{
  "n_head": 5,
  "d_mlp": 1280,
  "vocab_size": 8192,
  "bias": "all",
  "tie_embeddings": false,
  "init_std_o": 0.00903,
  "beta1": 0.9,
  "weight_decay": 0.12,
  "lr_head": 0.0301,
  "warmup_steps": 573,
  "batch_tokens": [32768, 65536, 98304],
  "doc_mask": true,
  "steps": 10231
}
Each number is 128 + 24 x the weight over its row's rms, rounded and kept within 0 to 255. Layers, rows and columns count from 0. The size above them is the row's rms in percent of the matrix's.

# layer 2 attention output (transposed), 320x320, rms 0.0562, rows 218-255, columns 80-159
size [ 86 103 102 112  93  87 102  94  86  80 109  99  97  88 101  91 103  88 103  87  96  92  99  96  93 104 115  88 104 112 111 101  90 106  91  89 101 102]
[[105 116 132 122 100 132  78 145 118  77 117 114 129 126 133  96 125 136 126 148 140 131 106 120 152  97 123 119 167 125 131 174 173 153 161 198 143 103 135 151 102 108 185 122  97 104 117 126 156 110 138  88 115 125 132 184 117 143  99 135 159 149 125 106 125 101 151 102  97 152 137 115 137 127 127 107  99  85 130  42]
 [147 113 143  94 119 152 129 149 142 119 112 125 144 104  57 137 119 133 121 100 144 121 152 133  65 164 141 104 184 138 132 150 156 119 143 156 163 186 106 180 109  98 180 130  81  93 104 120 134 104 117  61 126 106 136 137 124 131 158 103  98  89 133 115 131 126 147 114 127 115 120 112 128 105 125 118 108 105 169 122]
 [146 132  82 126 169 153 130 158 106  81 109 136 124 139 147 131 146 100 113 130 135 148 127 115 135 138 117  97 155 137 126 106 191 132 113 110 131 133 141 107  98 110  93 138 138 125 104 149 100  90  54 150 138 157  82 110 112 154 147 107 112 160 101 119  74 126 162 160 119  89 121 107 145  88 139 183  91 117  90 137]
 [146 167 128 156 172 152 119 105 183 117 122 117 172 144 120 148 138 132 137  97 145 118 161  99 157 110 152 150  93 118  84 120 133 152  90 121 134 157 115  91 157 173 134 153 108 138 129 115  92 134 108 135 160 151 134  83 147 142 118  84 146 127 127 107 160 120 116 159 145 143 118  88 143 158 127  78 137 150 127 120]
 [124 158 144 129 157 122 160 133 131 151 141 120 114 130 119 116 110 118 159 120 183 122 152 130 118 124 114  97  81 113 140 166 111 121  77 109 112 109 144  91 146 181 112  92 130 134 138 139  94 114 173 143 133 126 127 132 130 145 175 126  87 139 149 138 174  99 110 133 149  76 119  84 187 123 126 109 124 163 127  84]
 [137 139 191 106 105 115 101  93  83 134 164 113 102 127 104 104 138 159 153 112  99 119 144 119 148 127 135 177 132  81 128 140 133 135 170 128 130 125 154 182 139 113 116 111 167 119 113 113 154 163 152 105 134 120 157 124 104 115 104 126 119  96 143 128 141 155 150 130 100 150 155 120 116 144 135 102 127  95 151 145]
 [143  82 147 128 155 132 141 146 113 124 124 133 125 103 128 139 147 105 104 114 143 164 159  78 113 121 123 138 130 128 107 176 180 139 112 134 129 169 130 144  58 142 139 179  99 158  92 122  81 136  75 136  88 131 147 128 126 137 134 106 103 135 123 152  63 127 127 145 127 152 151 129 115 129 117 114 113 121 139 108]
 [123 131 120  96 130  94 143 133 174  79 172 114 170 146 157 148 131  78  91 128 123 126 170 139 154 147 132 120 135 138 114 140 155 120 106 130 121 134 118 111  93 164  76 161 103 143 112 109 113 147  62 130 162 128 121 126 152 112 118 110 138 129 160 160 143 147 147 128 142 169 120 139 141 131 178 138 165 106 150 122]
 [153 126 107 167 151 142 136 141 137 122 133 120 133  98 132  96 149  82 172 146  96 127 119 128 122 118 118 104 144 131 114 117 158 114 152 119 128  99 118  79 101 126 107 116 157 145 123 145 113 140  88 184 156 134 161 131 163  89 115  95 114 132 100 113 160 147 127 135 131 115  93 148 113 126 144 127 133 117  90 101]
 [130 117  80 141 134 148 155 136 137  98 114 127 119 153 184 139 158  96 104 150 144 109 125 120 154 126 163 132 140 139  96 140 156 109 103 148 124 102  84  83 102 129  97 164 117 139 114 144 113 128  54 130 131 112 163 131 137  95  95 151 137 128 123 119 145 155 142  85 149 158 134 112 123 143 127 127 117 118 116 127]
 [134  99 137 137 186 124 142 177 125 101 134  88  86 116 133 143 122 152 118 177 147 147 169 127 105 126 153 114  62 167 108 122 169 129  84 106 157 152  93 137 153  88 133 145 121 146 145 114 129 122  84 156 133 135 119 162 113 109 135 155 134 139 127 126 100 123 149 113 151 155 142 134 144 127 148 149 115 161 155 135]
 [148 154 119 111 125 121 107 109 141 133 147 166 105 135 142 143 131 129 106 156 100  84  91 138 128 134 149 165 116 155 194 143 111 136 111 157 196  98 123 140 140 116 188 113 110  79 134 193 150 106 197 117 121 138 127 109 156 142 128 172 115 123 106 115 170 130 160 117 103 104 128 113 152 178 111 180 114 110 103  94]
 [103 149 134 139  97 140 154 172 124 102 125 149 122 118 170 126 129 135 159 163 161 104 116 169 108 170 152  71 139 159 123 145  84 152 199 106 134 119 124 125 141  97 106 143 131 126  59 129 169  99  96  73 142 142 140 118 130 141 155 160 123  92 163 113 104  96 117 143 140 175 159 180 152 153 121 157 115 141 132 113]
 [121 106 126  98 126 139 130  91 103 138 128 124 181 118 138 180 118 167 137 110 177 132 133 119 126  84 108 136 110 127 145 134 160 161 131 125 145 159 113 151 143 140 155 104 103 120  79  66 145 159  98  67 137 140 112 128 116 133  98  78 150 140 117 123 139 120 148 107 130 150 155 170 147 144 156 130 106 151 156 146]
 [114 114 125 138 130 140 142 100 128  68 138 120 150 104 135  99 134  70 148  99 198 129 130 124 130 115 116 103 146 130 121 157 119 181 134 132 128 112 145 129 153 141 146 169 128 110 123 109 143 141 121 108  95 161 126  93 113 113 126 141 117 131 172 138 107 121  95 133  93 117 131 130  99 150 121 160 127 134 148  82]
 [149 156 129 156 125 157 128 139 118 106  82 108 157 139 118 146 125 113 169 122 132 152 149 111 126 138 208 118 127 102 114 102 123 121 146 103 116 117 118  78 130 184 153 131 119 111 117 106 112 158  95 130 126 122 172  82 147 126 151 144 132 134 138 144  96 128 132  99 163 107  93 115  96 127 100 147 170 107 108 168]
 [120 140 145 169 129 143 152 174 131 125 123  99 163 166 133 131 115 133 123 152 117  91 118 152 145  75 115  68 116 143 152 131 103 119 109 144 145 159 114 119  69 115 109 159 123 130  82 114 135 157 102 127 105 139 154 129  98 128 135 121 141 152 135 104 100 127 126 132 151 186 177 129 125 119 137  95 108 109 116 108]
 [183 106 109 127 132 109 113 111  93 146  89 142 147  79  87 114 133 126 138  97 127 137 101 137 109 132 132 163 125 149  98 117 105 135 134 129 141 120 126 114 167 171 128  96 156 139 118 104 128 121 173 122 108 139 132  88 149 133 146 138 149 143 115 121 132 100  78 128 167  77 144 104 165 108 128  90 158 142 133 131]
 [140 135 109 130 161 146 166 136 112 116 106  83 149  91 132 107 150 132 130 118 122 137 110 130 138  93 149 128 133 136  84 149 168  68 147 111  86 137 138 142  90 117  55 155 164 111 108 111  92 141  86 114 123 115 121 131  86 136 144  80 154 117 104 134 105 130 149 126 123  99 149 183 110 121  66 125 112 122 124 132]
 [128 191 118 107 117 108 120 130 135 143 164 123 138 169 128 145 106 116  79 131 131 102 119 129 115 125 130 107 127 155 141 130 144 133 172 172 142 135 136 125 141  96 166 118 120 109 118 178 124 165  76 138 142 165 134 141 120 105 117 155 148 112 149 135 113 129 131 150 117 112  96 167 166 157 139 130  90  98 130 124]
 [100 131  93 128 140 125 127 119 141 112 125 132 129 151 135 153  92 115 121 157 140 140  91  98 113 105 168 152  98 102 138 118 129 115 101 120 158 116 129  92 114 132  82 111 117 153 116 152  99 102  98 142 114 132 102  93  99 113  87 156 156 128 106  97 147 145 156 137 105 120 137 133 110 100 116 147 159 147  58 141]
 [143 129  99 105  85  98 118 180 147 134 125 138 137 141 137 145 129 122  83 152  96 110 145 158 133 154 109 138 127 185 143 140 108 149 138 157 142 124 116  82 154 124  82 135 164  95 144 143 156  85 140  88 115 131  82 147 150 172 149 166 114 113 139 102 173 100 118 151 111 154 164 122 164 121 161 117  97 143 151 127]
 [112 121 128  85 106 144 140 106 112  93 125 124  83 111 132  99 110 111  97 132 168 118 106  92  84 112 142 137  94 106 142 114  83  82 143 121  99 131 129 132 133 118 122  79 113 170 116 128 104 134 145 160 150  71 113 132  78 139 123 116 117 112 129 155 155 140  98 102  99 135 116 144 127  74 130 155 160 110 136 167]
 [ 90 107 129 173  98 175 124 148  93 116 160 118  97 131 138 127 132 137  82 147  98 146 137 136 142 141  92  72 161 121 122 129 150 115 103 131 102  69 107 130 103 112 103 184 160 126 102 144 109 110  46 131 127 147 131 157 109 117 150 133 157 113 129 132 103 121 147 127  77 166 121 134 137 145 106 160 137 124 108 142]
 [133 155 115 126 156 137 146 156 146 108 154  90 140 124 146 151 125 122 131 165 139  91 113 127 119 170 150 127 135 112 108 119 120 108 132 122 123 153  84 134 134 145  80 174  99 116 126 126 144 167  87 147 105 143  94 167 124  83 143 148 154 131 125 123 121 158 150 105 161 170 120 149 112 134 165 155 151  83 106 158]
 [ 89 116  70 100 134 111 179  84  98 120 126 134 125 166 147 123 104  93  91 126 139 125 116 140 146 129 110 145 105 122  92  94  93 121 168 148 114 123 125 161 112 131 117  94  94 127 132 146 130 137  70 132 155  68 117 121 118  98 132 149 116 101 139 159 125 203 125 103 121 125 109 176 136 135 138 122 146 102 107 113]
 [108 152 131 125 145 148 101 157 135 166 133 131 147 157 157 158 145  73 132 122 156 134 171 134 147 134 144 123 156 120 123 130 124 117 100  99 109 110 104 135 133 101 135 184  98 127 144 131  89 133 110 138  94 128 105 150 126 137 145  99 144 120 156 133 140 142 153 136 111 140 120 125 116 114 113 101 160 127 151 183]
 [129 129  94 159 104 110 150  81 163 136  80 126 111  98 108 134 138  83 138 109 173 122 137 104 113 125 136 173  83 137 107 123 125 134 139 154 112 148 144 148 139 142 149  87 107 158 109 142 103 126 147 102 164 112 120 121 101 126 107 150  98 110 121 138 146 132  78  95 157 145 118 120 151 138 119 119 157 120 149 145]
 [145 144 113 129 139 114 107 120 146 128 167 141 161 155 141 166 157 124 130 145 130 117 145 153  91 176  90 158 159 164 116 138 129 162 112 123 159 157  96 139 122 122 105 139 133 151 152 165  75 154 150 149 124 166 170  93 125 123 131 107 142  91 130 136 124 111 145 154 143 111 122 141 161 156 137 126 112 115 144 101]
 [136 150 156 137 138 153 122 128 121 174 145 145 124 122 113 171 126 153 139 214 142 176 146 127 154  82 123  76 127 164 154 145 149 124 122 168 117 174 116  54 161 129 111 114 152 135 101 146 106 128 112 120 123 145 174 134 142  92 109 121 151  89 131 127 139 133 124 125 104 116 121 108 123 131 106 117  99 134 127 123]
 [112 122 140 131 146  96 101 111 145 151 125 129 116 164 133 123  93 118 137 130 120 128 120 152 121 171 108 170 103 146 158 104 103  89 123 121 103 106 142 136 173 172 127 104 142 101 165 111 144 106 186 155 137  93 136  80 150 107 145 180 135 156 114 123 134 125 123 120 146  77  88 149 114 138  94 100 150 125 136 156]
 [139 138 103 125 114 122 128  96 120 134 108 124 150 149 156 201 103 184 127 122 123 150 129 137 138 116  91 143 120 129 110 160  90 133 164 129 107 113 121 127 166 126 159 150 112 100 144 137 154 170 103 156 121 133 127  96  98 108 123 130 173 114 130 136 127 150 144 167 148 127 140 113 148 193 136  71 161 133 110 140]
 [ 79 133 123 156 108 141 121 133 112 131 130 108 137 156 144 155 118 154 155 163 103 124 148 143 153 125 113  96 106 154  89 118 117  70 110  98 125  98 146 116 127  82  79 152 180 142 184 131 164 110 142 171 109 129 112  87  95 116 128 148  80 143 119 142 159 146 175 129 132 150 120 116 121 104 106 156 154 114  71 163]
 [193 171  98 123 163 149 140 114 144 149 126 149 161 150  99 160 122 143 166 108 123 118  93 145 115  87 170 107 167 124 135  99 131 163 160 114 144 111 113  76 110 118 178 120 161 136 125 127 116 130 145  92 151 114 135  97 110 131 120 114 129 161 126  80 139 127 148 110 103 108 124 103 153 112 110 139 150 118 111 150]
 [106 142 141 106 111 129 170  96 141 110 104 148 159 122 134 144 135 167 141  98 139 129 179 115 120 140 142 108 124 112 160 127 149 165 140 105 116 133 164 101 144  89 129 101 132  89 173 166 140 122 139 144 121 124 138 129 109  96 156 134 158 135 176 115 124 162 138  69  73  85 116 117 145 104 115 104 121 130 156  88]
 [163 125  84 148 168 109 153 113 110 205 137 110 124 133 132 142 167  96 148 145 102 133  86 157 127 129 134  96 141 174 112 175 116 122 149 144 117 103 145 109 122 166 135 136 118 156 134 144 138  75  78 149 128 125 135 115 142 148 117 127 114 108 128 149 146 117  90 134 157 112  83 140 137 155 115  78 117 153 134 139]
 [146 105 105 129 160  81 136 144 121 192 149 169 142 110 104  81 112 127 135  75 110 144 101 106 122 151 133 161 119  89  93 149 102 155 119 111 107 130 133 127 106 177 142 131 112 101 148  96 116 109 165 121 168 143 123 152 135 140 158 103 139 126 133  85 153 148  88 101 172 130 144  96 127 145 123  81 132 126 121  88]
 [150 137 124 145 165 140 128 125 133  99 130 139 123 132  75 108 119 142 134 147 137 130 127 139  91 106 150 112  97 135 108 113 177  76 123 135 111 150 118 105 153 140 117 115 116 137 115 131 132  95 111 169 115 142 110 153 126 156 106 149 142 138 100 147 125 127 100 129 128 122 103 126  98 113 129 142 133 123 131 122]]
# layer 2 attention value, 320x320, rms 0.0797, rows 219-255, columns 80-159
size [113  95 117  97 101 102 102  97  84 103 118  85 115  91  83  92  87  92  99  91  90  86  91  93 111 110  91  93 102 103  86 115 104  87  84  81  92]
[[140 136 121  78 155 160 160 195 116 133 149 106 117 143 141 152 105 136 155 174 109 125 127 120 147 138 122  80 131 138 108 118 149 152 137 142 110 190 121 103 173 123 119 143 134 104 131 143 143 142  85  98 144 164 137 156 135 153 140 129  83 152 108 121 141 126 129 120  90 142 119 153 148  87  99 151 159 162 116 103]
 [122 103 120 175 114 107 100 104 139 110 160 152 139 119 101 117 143  92 115 137 130 175 151 143 117 147 123 103 139 149 138 128 123 131  94  89 136  92 119 153  89 121 138 150  93 153  96 121 162 130 122 101 128  95 134 121 129 148 168 160 143 140 108 141 108 117 143 118 156 100 168  84 115 111 158 151 105 123 136 123]
 [174 138 124 149 114 141  99  67 149 152  99 157 138 126 115 136 112 174 127 137 148 148 136 119 139 107 137 141 179 126 179 134 107 103 134 141 102 136 131 154 146 115 129 119  84 147 101 124 128 114 144 137 141 114 158 129 120 118 101 127 130 120 161 102 202 155 151  92 102 136 152 122 133 106 145 126 168 151 116 133]
 [156 109 100 102 132  73 134 121 126 166 100 100 130 106 103 127 104 128 151 140 130  97 123 121 148 114  81 152 132 121 151 133 156 124 152 136  92 141 177 133 136 157 132 122 126 148  91 112 103 121 159 140 130 133 161 117 102 148  88 162 119 151 125 129 119 162 166 145 119 137 138 137 128 169 137  57 122 126 135 149]
 [130 140 149  95 134 164 138 147 112 120 133 120  90 153 188 144 119 137 120 146 136 100  85 116 101 108 158 102 113 121 128 119 113 119 127 152 127 151 119 124 159 102 114 130 179 106 174 114 113 165  81 130 103 130 128 137 140  96 106 106  97 121 158 125 113 148 109 134 118 132 111 140 161 112  88 133 131 116 104  90]
 [127 108 113 107  95 113 152 154 103 138 140 102 153 130 132 122 113 114 146 146 117 134 137 125 142 121 160  88 155 141 104  91 160 142 111 131 141 166 118 133 116 111 118 144 121 143 122 160 174 102 152 100 151 111 130 126 145 126 119 143 101 186 149  79 119 111 154 158 114 129 133 128  74 129 103 109 127 130 143 164]
 [139 134 136 146  91 144 141 121 143 151  87 112 106 127 135  91  82 124 133 159 132 123 114 139 154 105 142 100 181 152 145 158 122 136 134 160 146 148 146 141 188 110  98 137 110 148 114 131 160  95 163 107 137 107 121 101 147 129 132 124 100 159 157  95 185 148 153 170 101 130 136 118 110 105 132 133 122 153 151 145]
 [106 117 140 172 115 113 129 136 172 128  87 141 128 116  97 112 144 128 146 126 140 149 138 130 127 142 169 152 145 114 116 133 136 147 181 166 154 146 124 120 106  99 128 137  98 110 127 132 148 120 168 123 125  73 102 124 135 146 112 130 146 133 128 161 154 106 127 107 145 110 113 123 122 127  99 151 104 109 131 124]
 [114 118 127 186 112 101 123 131 132 117 120 140 124 140 140  77 123  93 115 114 125 154 156 115 134 165 130 163 138 123 143 139 131 128 162 150 165 127 143 127 108 138 135 137  95 144 107 134 178 114 169 147 132  77 113 110 152 160 129 140 148 129 135  98 132 131 107 110 169 135 149 131  65 125 165 159  92  96 181 166]
 [143 154  98 121 115 143 151 147 124 157 108  76 126 127 101 110 103 120 130 171 120 133 136 108 147 125 164 135 155 138 116 132 142 119 136 153 111 145 145 113 112 100 110 147 153 152 143 143 126  93 156 100 161 174 134 182 143 139  89 154 124 147 164 119 159 138 129 142 140 150 128 147  69 142 146 132 132 123 145 137]
 [144 128 132 116 129 130 123 129 148 118  76 144 132 130 117 100  99 170 151 120 166 121 103 127 136 138 139 143 128 164 149 152 122  90 155 145 137 132 163 126 161 143  87 139 132 105 130 126 132 134 111 121 115 126 143 136  80 102 155 140 176 109 136 127 169 136 111  96 130 111 113 144 169  98 152 141 129  97 135 132]
 [131 167 154 139 134 129 135 107 128 101 135 172 157 118 145  77 102 145 118  72 134 120 141  79  99 167 157 170 130 107 117 135 136 103 144 122 167 129 146 149 132 109 139 114  95 116 131 103 114 158 139 137 113 140  97 145 126 135 159 102 154 108  96 161 183 155 114 120 153 143 135 111  96 103 159 136  98  93 170 123]
 [162 148 114  86 144 161 135 139 113 126 155  97 150 145 189 136 128 136 141 162 121 123 104 124 134 107 123 100  92 134 104  98 112 157 107 127 126 148 107 102 147 132 136 118 171 113 164 119  95 117 103 118 135 165 121 141 123 135 169 110  85 119 129 121 117 147 123 148 130 137 119 123 146 128 131 127 134 172 130 127]
 [115 148 148 102 122  97 119 149 112  99 127 138 136 109 123 127 139 134 119 120 124 101 149 109 119 151 120 177 144 102 135 149 149 111 102 139 145 113 139  94 109 146 145 140 140 140 101  97  92 118 116 170 111 139 132 107 116 160 130 118 123  83  99 142  85 120 102 146 145 114 104 146 120 178 147 104 116 145 131 179]
 [126 138 156 144 146 138  84 146 120 122 157 127 148 140 118 140 154 113  98 102 181 150 178 105 110 163 117 143 146  78 171 100 140  95 132 145  76 110 132 129 139 153 110 119 118 142 105 110 113 118 121 155 118 155 115 130 151 121 116  81 122 139 135 141 157 130 133 125 107 102 136 121 106 120 140 126 119 125 104 132]
 [158 146 131 158 104 112 103  81 148 128 149 145 149 130 124 134 130 146  84 100 146 138 148 113  95 136 171 135 112 117 116 149 102 115 123 117 172 117  81 141  74  98 127 115 124 149 134 118 154 168 128 122  85 140 141 112 113  92 134 113 170 103 149 126 136 111 118  77 155 157 159 115 116 110 178 139  99  75 121 152]
 [136 115 106 132 169 155 114 114 125 134 122 115 129 132  72 156 153 154 159 162 110 101 135 144 115 126 130 155 130  89 124 146 149 122 129 110  51 125 144 133 172 152 115 145 162 119 111 125  97  98 106  98 118 170 167 147 117 144 107  85 119 147 124 161 132 149 125 134 101 125 111 132 146 124 139  79 178 147 103 124]
 [143 114 114 122 143 103 126 106 111 145 175 117 152 110 101 169 168  98 117 134 123 152 170 122 143 141 127 146 158 125 149  97 111  98 126 143  69 115 133 132  77 143 133 117  80 156 118 143 164 120 111 113 126 130 156 171 105 133 131 118 133 111 109 133  99 111 177 123 112 124 155 112 118 131 105 135 164 145 134 103]
 [143 142 150 150 136 106 118  97 151  90  90 175 146 134 162 121 122 125 117  93 169 137 119 124  98 151 141 106 108 153 140 126  98  89 160 139 165 128 130 146 134 114 140 133 119 121 146 126 129 148 138 122  88  79 130 126 129 120 151 144 142  85 128 125 148 136 126  93 145 108 122 126 116  86 153 166  99 105 177 140]
 [128 114 115 193 118 101 136  74 135 106 135 151  96 130 157 100 159 120 101 131 169 128 149 152 144 143 122 135  84 135 145 164  99 130 123 108 159 112  85 177  81 115 136 108 138 151 124 101 155 142 145 133  95  79 116 112 145 151 128 123 162  97 134 116 132 149 125 107 115 122 150 110 127 127 109 154 109 116 126 129]
 [115 119 161 138  80 146 126 103 177 137 115 146 128 106 149  98 118 145 135 132 143  97 108  83 109 141 108 141 146 116 127 127 163 132 154 120 155 138 163 126 188 151 127 130 123 111 131 104  73 132 141 138 140 110 140 119 113 133  94 137 119 114 135 112 147 137 113 111 134 122 113 140 124 118 130 142  81 107 177 156]
 [147 159 138 149 123 143 138 168 119 122 127 108 119 143 205 132 132  89 117 128 103 122 115 111 151 113 101 113  71 143 134 131 133 149 120 134 102 104 140 142 105 141 108  92 110 120 139 136 160 113 149 127 115 128 108  78 150 135 108 121 158 120 109 142  69 124 120 136 134 145  93 154 113 121 104 105 107 144 129 118]
 [ 68 114 130 166 114  81 130 117 155 122 136 142 112 115  94 117 160 134 135 120 131 134 158 122 157 178 140 138 129 113 111 178 115 135 113 137 148 105 115 140  44 119 136 119 138 124 134 100 143 133 136 125 104 111  99 141 148 155 139 152 136 128 124 131 148 112 141 133 170 128 132 134  86 167 144 149 100 120 112 145]
 [121 157 141 164 100 165 139  87 152 156  95 135 108 123 112 105 131 126 104 115 133 108 160 153 113 152 148 137 147 142 127 160 124  94 131 166 126 130 120 127 103 118 125 110  78 133 127 141 146 120 136 160 124 132 136 122 130 109  98 113 156 105 148 135 140 116 145 117 171 130  89 128  88 147 152 160 128 115 111 142]
 [148 150 141 134 142 100 133 140 119  77 120 109 143 117 188 136 157  74 121 128 144 108 139 159 114 141 107 117  86 157 129 109 134 115 127 115 139 101 111 139  76 151 149 117 121 122 122 120 192 172 120 156 125 114 115  94 156  97 130 114 144 127  93 116  56 133 127 129 114 118 121 122 142 155 111 121 113 123 126 148]
 [104 144 143 112 117 125 126 158 134 117 150 135 188 114 109 162  93  97 119  99  99 131 188 116 150 111  78 136 129 130 109 118 147 145 117 117 137 102 103 115 101 142 153 126  96 162 118 103 131 117 140 119 161 137 129  89 138 139 115 164 135 122 120 101 107  99 139 128 123 124 163 128  83 166 157 121 108 126 158 155]
 [173 162 154 129 131 141 159 178 128 143 121  91 146 135 143 127 107 112 157 157 125 116 108 127 152 120 144 117 112 133 112  92 159 174 138 138 128 153 147 133 171 149 130 107 148 108 138 161 141 126 133 160 145 126 134 101 146 125 114 133 137 152 124  90 106 137  94 150 114 157  96 168 123 118  90  79 131 154 134 132]
 [156 145 150 118 146 142 113 117 159 143 138 152 155 117 109 130  96 136 145 128 159 140 129 139 144 119 129 114 130 135 127 135 135 149 120 131 152 140 169 133 145 117  94 170 152 151 126 140  96 102 165 119 141 120 149 131  90 141 110 143 125 144 169 145 192 146 141 136 153 149 138 120 122  93 140 136 117  99 158 167]
 [127 125 136 151 168 156 101 112 103 147 160  99 108 131 122 143 156 163 121 125 160 144 145  93 126 164 140 115 115  97 112 133 101 151 114 118 124 135  78 116 105 105 125 103 146  91 129 153 101 116 145 109 138 111 149 163 122 101 126 109 139 127 185 129 147 139 149  98 155 144 138 122 151 134 129 162 127 105 100 124]
 [ 96 117 149 163 156  96 101 147 111 118 145 135 105 109 101 133 173 133 106 108 155 109 132 164  85 154  95 166  98 116 144 148 126 122 113 107  89  50 105 129 108 166 144 145 106 114 125 116 105 157 137 151 109 134 136  74 100  91 133 136 137  88  96 165  76 121 111 118 117 124 115 108 143 139 119 113 127  96  85 111]
 [139 156 150 113 168 130 121 120  92 123 104 117 120 137 130 187 136 153 113 112 159  96 121 180 152 128 121 148 109 138 126 138  92 123  98  98 112 141 102 141 134 137 116 110 142 103 134 145 100 164  99 125 147 152 138 128 155 104 137  70 124 151 150  96 122 179 120 118 122 146 113 132 210 114 107 159 136 141  85 107]
 [ 88 103 102 180 119 106 113  98 157 159 130 113  97 130  85 121 154 143 101 127 131 118 148 161 121 157 124 131 140 124 140 167 113 115 132 117 144  96  95 142  82 111 152 147  85 119 109 123 156 101 140 139 114 104 113 149 147 112 120 142 154 152 133 123 116 121 134 111 123 115 118 101 105 144 111 136 135  94 108 112]
 [132 128 158 134 158 170 105 125 131  65 135 149 157 122 149 171 123 152 124 109 139 158 133  79 113 128 109 126 141 161 120  88 102 129 151 120 134 131 115 101 161 132 148 116 114 115 120 120 113 135 141  93 121  91 124 110 113 145 148 123 172 119  91 144 141 145  91 119 134 107 100 111 168  97 138 123 102 128 139 138]
 [140 128 142 101 157 141 134 203 125  87 157 121 140 129 132 157 148 102 131 103 129 127 149 103 101 148 119 133 123 145 108  85 124 109  93 140  73 123 134  94 119 131 133 125 161 127 141 104 101 153 106 135 147  81 137 110 113  95 135 133 138 111 133 165  40 128 152 124 134  94 123 141 217 121  93 132 110 133 137 147]
 [112  91 158 163 129 107 131 126 134 135 105 162 119 128  86 117 156 148 137 137 142 144 157 120 128 138 180 173 144  88 149 140 119 137 185 128 144 133 123 138 155 115 180 146 112 114  61 135 130 113 152 144 120 102 156 146 121 166 115 138 140 145 117 134 181 150 152 153 130 131 128 120 103 128 136 121 129 139 130 135]
 [132 148 129 103 140 150 156 138 100 108 106 134 182 111 105 167  86 138 140 134  95 137 103 118 111 129 163 145 122 112 143 132 120 106 119 136  66 143 153 124 181 137 139 124 142 149 144 140 116 150 120 111 120 157 156 105  81  92  82 113 146 147 129 115 171 137 112 114  90 151 146 134 196 166 139  79 152 130 141 111]
 [163 101  87 191 123 107  89 103 119 168  84 117 111 123 123  87  99 157 128 102 119 175 146  95 157 140 166 127 146 145 146 150 129 142 167 145 143 145 144 120 161  70 140 136  76 126  91 134 149 109 159 121 121  80 148 170 122 149 136 160 173 115 147 144 154 129 129 131 189 126 151 153  76  79 159 137 124 144 124 127]]
# layer 2 attention query, 320x320, rms 0.0606, rows 256-260, columns 80-159
size [112 103  86 123 102]
[[174  96 100 159  82 121 100  99 160 141 120 127 134 120 101 140 103 112 131 113  94 192 151 130 126 153  77 166 115 125 144 148 121 131  86 124 116 122 109 133 131 105 133 115 117 166 120  71 129 135 105 132  93 154 109 168 116 119 131 137 114  82 115 104 102 181 153 133 131  83 149 140 116 130 153 134 175 144 116 160]
 [ 99 154 132  96 152 136 137 149 135  97 146 149  65 144 146 137 154 151 108 109 141  97  75 119 138 120 131 109 121 160 115 109 123 133 144 106 134 121 129 139 126 155 154 133 146  88 141 147 129 106 137 137 153 137 145 114 164 129 124 128 152 138  96 132 107  94  97 125 138 154  95 133 159 150 115 185 102  90 114 121]
 [143 132 143  93 110 144 105 131 126 162 177 119 126  93 116 102 129  83 112 117 101 139 150 113 106  99 113 146 137 158 159 136 149 132  97 141 122 133 142 103  93 103 136 117 120 158 130 125 147 101 108 135 104 129 136 175 173 117 154 137 143 119 113  96 122 121 177 131 103 109 157 138 132 169 135  98 119 158 156  93]
 [122 111 152 124 108 146 163 124  98 116 129 129 161 142 123 137 104 170 129 143 108 109 121  95 130  96 158  92  99 148 120 136 106 119 144 162 111 131 117 130 128 135 106 140 150 129 169 131 105 164 125 127 140 101 145  95  80 116 125  81  67 148 151 176 130 109 126 129 142 145 116 111 146 123 110  95 117 125 164 130]
 [156  98 158 133 118 130  91 163 107 139 154 145 163 105 159 101 114  80  78  88 135 149 134 102 140 124 122 167 160  99 124 153 133 139 135 120 131 133 207 133 132  77 148 129 148 151 102 149 124 130 161 158 122 144 146 123 119 126 137 125 139 171 125 119 126 163 142 129  98  89 143 114 120 117 167  86 130 121 124 130]]
# layer 2 attention key, 320x320, rms 0.0609, rows 256-260, columns 80-159
size [ 89  77 108 124  89]
[[135 130 109 125 127  88 134 130 144 114 146  58 136 134 112 139 116 139 143 101 110 137 136 115 125 134 141 192 124 170 113 146 142 142 109 122 110 159 115  89 127 139 151 108 136 110  81  82 107 150 135 112 120 163 160 140 157 149 127 129 137  71  67 147  93 152 118 114 171 137 156 166 106 156 100 114 142 115  82 159]
 [122 119 162 143 128 160 130 129 112 129 131 163 102 161 112 121  98 154 131 142 144 105  96 105 112 108 125  69 115 127  94 121 132 170 145 108 144 134 145 176 143 119 145 108 102 103 149 167 117 123  99 107 112 113  88 134  98 116 133 146 115 135 128 140 143 122 105 170 137 144 113  86 126 141 171 130 121 105 133 110]
 [157 145  89 143 105 138 145  94 165 133 137 121 178  99 123 104 126 132 126 113  83 142 175  82 141 109 107 132 136 166 155 130 128 175 112 101 103 145 132 127 163 139 145 132 144 150 123 102 112 123  97 143 119 152 133 148 132 114 131 151 100  91 153 128 169 142 117  98 139 116 148 126 138 143 167 113 143 158 134 124]
 [142  87 111 128 149 180  97 178 103 143  95 124 150 117 139 133 123 128 126 139 125 169 149 112 102 121 169 135 159 114 110  98 131 121 159 147  91 145 151 138 154 110 157 164 132  99 157 142 154 132 131 115 149 115 188 128 117 120 139 165 137 165 179 129 146 124 136 131  70 124 126 128 134 132 138 112 102 140 166 134]
 [103 146 123 148 128  68 147 127 192 135 131 159 106 120 149  96 164 116 129 135 107  93 141 140 140 120 104 152 171 112 151 129 155  79 118 135 154 124 109 106 125 114 109 135 158 170 110 101 152 121 111 175 167 120  91 105 149 197  97  88  99 130 108 149 112  99 154 119 191 138 164 121 109 158  91 158 102 123  90  96]]